Part of a small language model's weights.
Size: 12 layers, width 128, 4 heads of 32, MLP 320 GeGLU, vocabulary 6141.
Architecture: no biases in attention or MLP, tied embeddings.
Training: a variant of Muon for these matrices, 97M tokens, 11828 steps.
Each number is 50 + 12 x the weight over the matrix's rms, rounded and kept within 0 to 99. Layers, rows and columns count from 0.

# gate: layer 7 MLP gate, 320x128, rms 0.088, rows 278-294, columns 64-127
# up: layer 7 MLP up, 320x128, rms 0.0917, rows 278-293, columns 64-127
# down: layer 7 MLP down (transposed), 320x128, rms 0.0322, rows 278-293, columns 64-127
gate278:83 52 46 52 46 37 54 78 40 49 37 54 48 48 50 50 50 22 42 56 54 41 61 57 45 59 49 56 14 33 41 40 32 29 30 46 53 46 40 57 32 34 43 67 41 33 47 66 55 37 45 51 54 51 45 55 48 55 45 34 53 32 49 46
up278:39 51 45 53 61 49 42 64 63 64 52 27 59 62 44 44 64 55 44 60 45 54 63 40 42 62 48 16 61 21 40 49 52 57 67 49 51 48 52 32 44 54 70 57 41 53 57 56 64 37 32 39 54 33 47 54 58 46 76 46 55 48 46 56
down278:59 40 51 48 34 71 46 52 32 67 50 69 43 39 74 55 57 20 30 55 60 43 54 57 53 59 56 64 53 43 38 27 48 34 47 61 35 42 61 55 24 60 35 38 24 50 50 46 34 59 71 59 61 59 64 64 60 48 56 43 53 35 63 47
gate279:46 68 28 54 48 56 61 54 34 69 28 43 49 51 58 39 39 66 55 38 26 38 25 49 55 38 43 51 37 41 77 50 57 37 43 62 58 38 55 57 40 49 77 41 43 55 56 60 55 42 25 70 46 63 43 62 60 52 41 52 76 54 50 55
up279:37 56 39 50 57 61 29 42 53 54 50 36 60 42 40 28 47 57 68 79 46 59 17 42 72 63 23 48 71 63 57 47 56 23 28 55 36 62 59 55 32 43 26 27 54 49 33 42 63 56 41 37 34 68 47 35 54 35 34 54 53 41 36 31
down279:46 50 45 62 58 44 48 55 64 51 42 65 42 63 59 41 39 58 63 71 55 67 51 46 27 49 50 45 44 60 50 51 60 63 51 43 54 59 35 51 38 57 45 44 80 83 54 65 60 50 45 63 88 49 54 62 40 46 32 53 61 44 55 36
gate280:47 70 51 49 42 71 22 42 69 44 52 52 58 50 48 41 31 41 41 46 44 50 33 49 46 50 55 32 51 59 33 50 45 48 46 57 59 66 69 34 33 52 52 54 53 32 52 50 33 63 44 48 71 50 50 46 41 43 56 47 56 61 56 51
up280:48 42 55 53 50 36 34 41 44 40 56 73 55 47 40 51 53 40 63 35 41 35 55 45 42 42 44 30 36 44 62 43 58 57 55 36 42 43 54 23 53 51 48 53 44 56 61 60 38 63 61 42 49 44 52 58 39 54 38 54 49 48 52 51
down280:44 28 57 50 51 37 68 50 45 61 39 57 51 43 53 56 49 49 46 45 69 50 54 49 53 44 49 67 43 48 72 51 64 42 58 53 55 46 38 75 47 71 58 58 49 45 30 42 62 32 27 45 31 63 52 43 73 52 47 40 42 57 50 48
gate281:43 53 71 36 59 77 46 62 77 39 64 61 54 70 62 26 52 63 47 59 62 17 64 50 29 33 45 65 51 49 39 41 34 43 66 42 50 48 46 55 73 48 45 46 36 67 48 49 43 48 37 58 68 34 67 49 59 29 70 44 56 63 63 44
up281:36 36 61 34 39 37 64 35 46 40 47 55 52 49 57 56 59 54 59 41 44 35 45 54 58 38 34 55 64 65 60 56 50 65 67 44 56 48 63 36 53 67 40 56 64 57 63 68 58 62 53 36 39 40 26 71 55 48 48 44 60 57 47 59
down281:51 37 59 47 35 50 54 24 65 66 60 61 52 58 57 26 43 49 43 55 57 70 59 55 39 52 62 53 45 28 56 27 39 49 50 58 51 87 55 63 62 38 88 58 21 64 38 50 40 52 62 55 54 45 43 56 56 45 51 65 63 49 52 56
gate282:55 45 54 36 55 56 37 42 58 67 40 64 67 45 63 65 52 63 52 41 52 49 37 55 09 79 69 56 57 72 53 49 54 57 46 40 55 41 58 46 62 45 57 50 57 51 42 36 35 47 41 57 36 69 60 69 53 48 56 57 21 31 42 30
up282:49 44 40 49 59 68 77 41 53 47 68 42 46 52 39 63 42 41 50 45 51 49 52 24 60 67 59 52 46 35 77 48 45 51 53 52 58 52 53 44 47 40 33 43 41 69 71 53 50 39 57 76 40 55 36 34 44 41 54 45 49 36 56 47
down282:50 71 45 71 49 51 44 51 53 52 39 51 46 58 54 52 48 64 70 19 47 53 30 49 47 43 50 51 52 64 33 58 38 46 52 55 59 39 33 59 50 50 47 46 46 29 44 53 48 43 35 37 73 54 61 56 85 79 38 54 49 41 47 62
gate283:30 38 59 39 38 64 53 50 63 38 33 40 38 41 38 46 52 40 32 59 57 42 74 40 47 46 57 41 47 61 42 46 51 52 46 30 40 76 52 36 24 46 28 33 53 46 57 40 35 61 43 52 55 62 47 36 44 57 53 30 51 57 35 72
up283:46 31 47 47 47 41 46 46 67 39 71 51 55 46 37 53 61 43 64 43 63 51 77 48 49 54 43 27 41 68 42 56 61 43 36 44 46 55 48 39 60 53 42 52 61 63 57 45 52 74 53 63 46 72 73 31 55 64 47 50 42 36 48 59
down283:54 65 39 76 44 36 51 70 48 53 55 54 46 39 59 39 73 67 77 48 31 46 31 50 61 74 42 54 48 54 62 44 54 33 54 56 48 42 39 55 50 61 74 53 48 57 53 66 53 44 43 40 51 54 47 66 68 32 68 44 46 70 66 43
gate284:46 67 47 49 44 76 49 21 45 48 51 61 53 43 23 44 58 52 51 54 54 71 64 41 63 45 57 47 60 48 53 43 45 33 35 46 53 65 50 42 55 47 62 43 50 71 57 32 48 24 60 38 59 24 58 68 35 65 54 61 46 53 38 48
up284:53 62 50 56 60 58 54 32 41 49 65 62 75 61 47 46 56 41 41 55 35 55 63 42 72 38 60 51 48 37 48 57 58 40 19 54 46 65 42 22 48 45 35 44 54 54 52 65 35 42 57 57 64 51 56 48 60 73 58 50 53 50 62 40
down284:72 49 59 53 69 55 77 42 63 48 57 57 50 33 51 54 74 60 44 53 50 47 40 66 38 42 44 47 61 41 63 65 46 56 64 53 46 61 41 61 39 55 67 68 39 52 50 47 58 69 40 43 37 54 52 41 61 50 49 51 21 54 46 51
gate285:54 53 37 58 48 72 51 60 65 56 65 38 60 63 45 30 58 60 43 52 70 49 39 41 58 26 83 38 38 53 62 68 71 69 20 32 55 51 41 51 59 36 40 45 57 42 44 52 56 50 49 78 52 41 52 59 44 55 45 61 26 68 43 47
up285:60 38 47 75 38 59 39 56 49 39 52 65 44 60 66 40 37 52 43 45 36 50 71 51 35 56 52 45 64 70 55 56 47 56 38 50 53 49 54 57 45 53 53 65 88 45 60 43 39 40 50 46 46 54 43 57 56 36 66 48 44 19 52 55
down285:42 61 45 41 56 50 48 34 59 66 56 35 35 69 58 60 63 36 48 64 37 52 48 46 67 54 50 55 48 35 48 29 40 52 62 57 54 36 50 48 48 56 71 71 51 38 41 44 52 37 51 20 64 76 35 54 50 55 57 41 62 52 71 55
gate286:54 41 37 32 65 37 55 65 43 58 54 40 46 53 68 63 22 32 75 58 39 53 58 49 58 56 46 25 66 44 73 72 35 54 67 67 29 34 58 72 59 47 63 50 47 55 54 49 48 54 31 51 39 50 49 43 08 48 58 18 36 40 65 49
up286:55 28 25 58 64 58 42 71 70 49 48 49 47 61 37 45 51 67 58 49 78 44 67 72 44 64 49 30 49 43 18 39 48 54 41 36 47 42 26 78 58 65 63 63 51 30 28 55 26 43 56 45 49 90 82 37 43 59 44 37 51 58 46 32
down286:67 65 46 61 62 52 46 50 54 28 72 65 59 51 44 36 43 61 27 44 42 36 54 71 47 62 50 48 49 50 23 52 45 63 49 49 43 34 34 08 62 44 55 43 49 62 32 86 56 55 70 46 37 67 63 62 97 58 60 75 75 46 54 41
gate287:41 44 52 77 48 50 28 61 51 53 39 62 60 67 40 40 43 39 53 49 51 35 29 59 30 55 45 44 52 33 38 48 61 39 37 44 47 59 54 53 73 41 56 35 52 61 34 71 62 46 43 64 50 65 57 49 61 53 59 57 28 67 53 14
up287:43 53 29 60 35 50 53 37 41 53 46 49 39 50 66 52 37 44 47 40 55 72 43 43 59 54 43 40 39 68 62 68 46 48 51 51 49 61 31 42 18 54 53 59 39 49 66 52 56 53 47 37 36 30 48 37 32 45 63 37 57 63 50 60
down287:55 38 76 51 60 50 31 42 51 63 46 50 50 59 57 43 27 60 44 52 50 50 44 56 49 50 31 69 52 27 47 52 51 63 48 38 71 45 55 62 68 47 60 32 66 51 49 66 52 59 51 56 69 62 38 56 54 45 44 70 27 53 55 50
gate288:42 48 49 36 40 48 36 53 73 44 44 34 40 44 74 28 75 50 34 32 54 66 55 52 45 49 48 55 40 50 50 57 42 75 49 30 60 52 45 52 23 44 58 43 66 39 66 37 36 44 54 43 26 38 56 66 51 64 71 55 41 23 45 43
up288:33 70 41 26 69 33 42 51 71 60 40 49 66 69 68 48 48 54 51 46 47 69 41 61 50 64 44 39 44 44 47 69 60 52 55 42 64 54 74 33 32 75 66 61 19 28 62 43 31 31 56 77 14 36 58 56 63 34 42 56 45 15 54 64
down288:36 55 43 88 68 43 64 63 71 29 49 63 66 71 57 46 51 63 53 49 29 41 30 48 78 51 19 49 44 50 53 68 64 54 62 54 42 62 44 39 37 53 46 40 86 78 65 46 54 57 58 52 42 36 65 48 48 42 39 53 48 57 65 42
gate289:45 65 49 57 40 50 57 57 50 38 44 46 55 67 51 49 49 42 67 54 34 60 70 68 54 39 68 49 61 67 58 48 60 44 60 52 50 48 50 37 42 40 60 54 41 54 27 62 50 78 41 61 67 61 52 50 43 76 47 42 54 44 52 51
up289:47 66 40 36 25 34 54 45 69 42 35 48 67 54 60 50 53 51 55 55 42 39 49 69 48 54 47 70 68 51 36 42 54 63 48 57 45 67 32 42 53 65 52 79 41 67 51 66 50 49 51 65 31 39 57 50 54 65 54 77 45 57 63 66
down289:70 29 60 65 54 49 38 28 42 63 48 57 32 52 56 36 44 50 29 51 53 56 47 50 45 51 53 56 41 51 45 66 55 41 46 36 36 33 55 56 51 40 41 39 51 51 52 40 59 46 51 62 38 49 68 49 43 42 37 41 44 49 39 55
gate290:39 66 46 63 64 60 48 57 37 61 62 50 44 42 65 23 53 38 35 37 47 37 60 42 37 37 67 40 53 53 41 56 60 62 54 55 68 51 34 60 30 52 58 47 38 32 52 43 58 59 56 51 68 38 52 63 49 41 51 58 57 46 43 58
up290:54 57 56 25 57 39 31 58 49 55 34 36 45 57 59 36 38 55 52 38 52 46 66 60 59 47 50 43 45 51 64 49 52 19 54 53 36 25 44 54 65 50 50 71 52 56 41 39 36 39 38 49 43 53 61 60 58 36 26 49 58 52 41 42
down290:48 50 35 67 62 71 77 55 39 32 58 53 55 44 70 39 60 32 40 48 46 38 53 51 48 44 46 38 65 40 43 57 72 57 56 51 59 42 53 55 25 46 45 57 50 54 48 36 41 57 71 48 74 49 67 52 47 46 47 56 47 60 56 47
gate291:50 44 78 55 41 56 43 49 47 55 47 57 44 45 37 53 62 51 63 61 53 69 53 36 41 42 39 69 45 69 63 69 45 56 49 39 55 54 59 50 39 55 33 67 54 32 59 48 36 53 43 69 54 56 43 44 53 86 40 43 41 43 36 48
up291:30 60 50 53 39 49 66 46 54 49 55 47 47 51 50 52 39 38 20 44 54 69 46 60 53 44 52 47 53 57 55 37 54 63 44 54 35 44 37 45 50 47 52 45 58 64 28 52 65 37 53 66 43 59 51 50 56 27 54 40 40 70 46 42
down291:62 51 57 52 72 65 53 74 56 55 51 55 55 46 40 58 61 75 59 66 45 46 53 40 47 50 47 68 38 44 52 63 51 55 47 32 60 54 57 42 42 33 56 56 41 44 71 39 51 58 56 51 55 30 58 43 49 68 53 59 53 27 59 44
gate292:73 49 49 40 54 41 53 49 33 48 55 53 34 60 59 58 52 63 43 39 45 64 68 45 23 45 56 66 55 34 59 41 38 50 55 57 75 73 35 45 31 39 43 49 48 51 40 43 59 44 41 32 59 33 48 39 64 54 36 58 56 44 67 31
up292:54 47 54 33 50 55 61 28 67 41 33 55 37 30 45 43 32 48 43 52 53 59 59 62 76 52 61 65 40 57 24 57 41 37 68 63 52 49 41 71 44 61 27 35 54 58 74 66 40 24 60 45 69 41 72 42 58 64 54 43 54 53 62 51
down292:46 63 47 56 49 46 64 47 59 67 45 39 39 51 54 53 50 78 46 49 64 58 46 37 84 36 65 47 47 53 34 55 46 49 70 64 27 56 50 55 52 68 43 66 52 52 43 53 27 75 53 57 56 41 66 57 40 39 55 66 40 77 47 51
gate293:56 51 45 50 37 50 43 58 60 69 46 36 55 37 57 50 51 34 46 46 55 70 38 53 41 37 67 30 82 62 69 58 36 35 73 80 42 40 58 45 55 38 40 42 73 34 77 61 63 54 56 56 44 40 33 51 36 65 40 52 54 35 64 41
up293:46 17 65 54 31 26 56 45 35 40 70 31 60 40 42 56 53 70 74 42 62 58 53 57 47 41 42 32 38 65 78 52 40 56 56 24 51 42 43 59 61 51 72 53 65 35 58 49 58 44 77 63 48 47 54 74 36 56 60 64 42 29 41 16
down293:65 13 57 64 45 44 31 71 45 53 57 47 54 55 38 50 52 67 46 52 49 34 52 42 32 46 50 45 69 58 46 48 52 56 47 41 61 54 60 43 58 54 42 64 62 54 49 66 58 53 42 34 60 38 54 44 74 61 57 62 80 63 57 57
gate294:56 49 53 52 53 70 49 52 50 68 42 27 38 65 46 50 64 29 57 59 63 51 79 59 24 51 27 64 35 47 66 49 54 46 50 58 70 44 51 58 61 64 55 45 68 69 42 34 52 43 44 54 32 41 43 60 44 66 74 63 53 53 49 49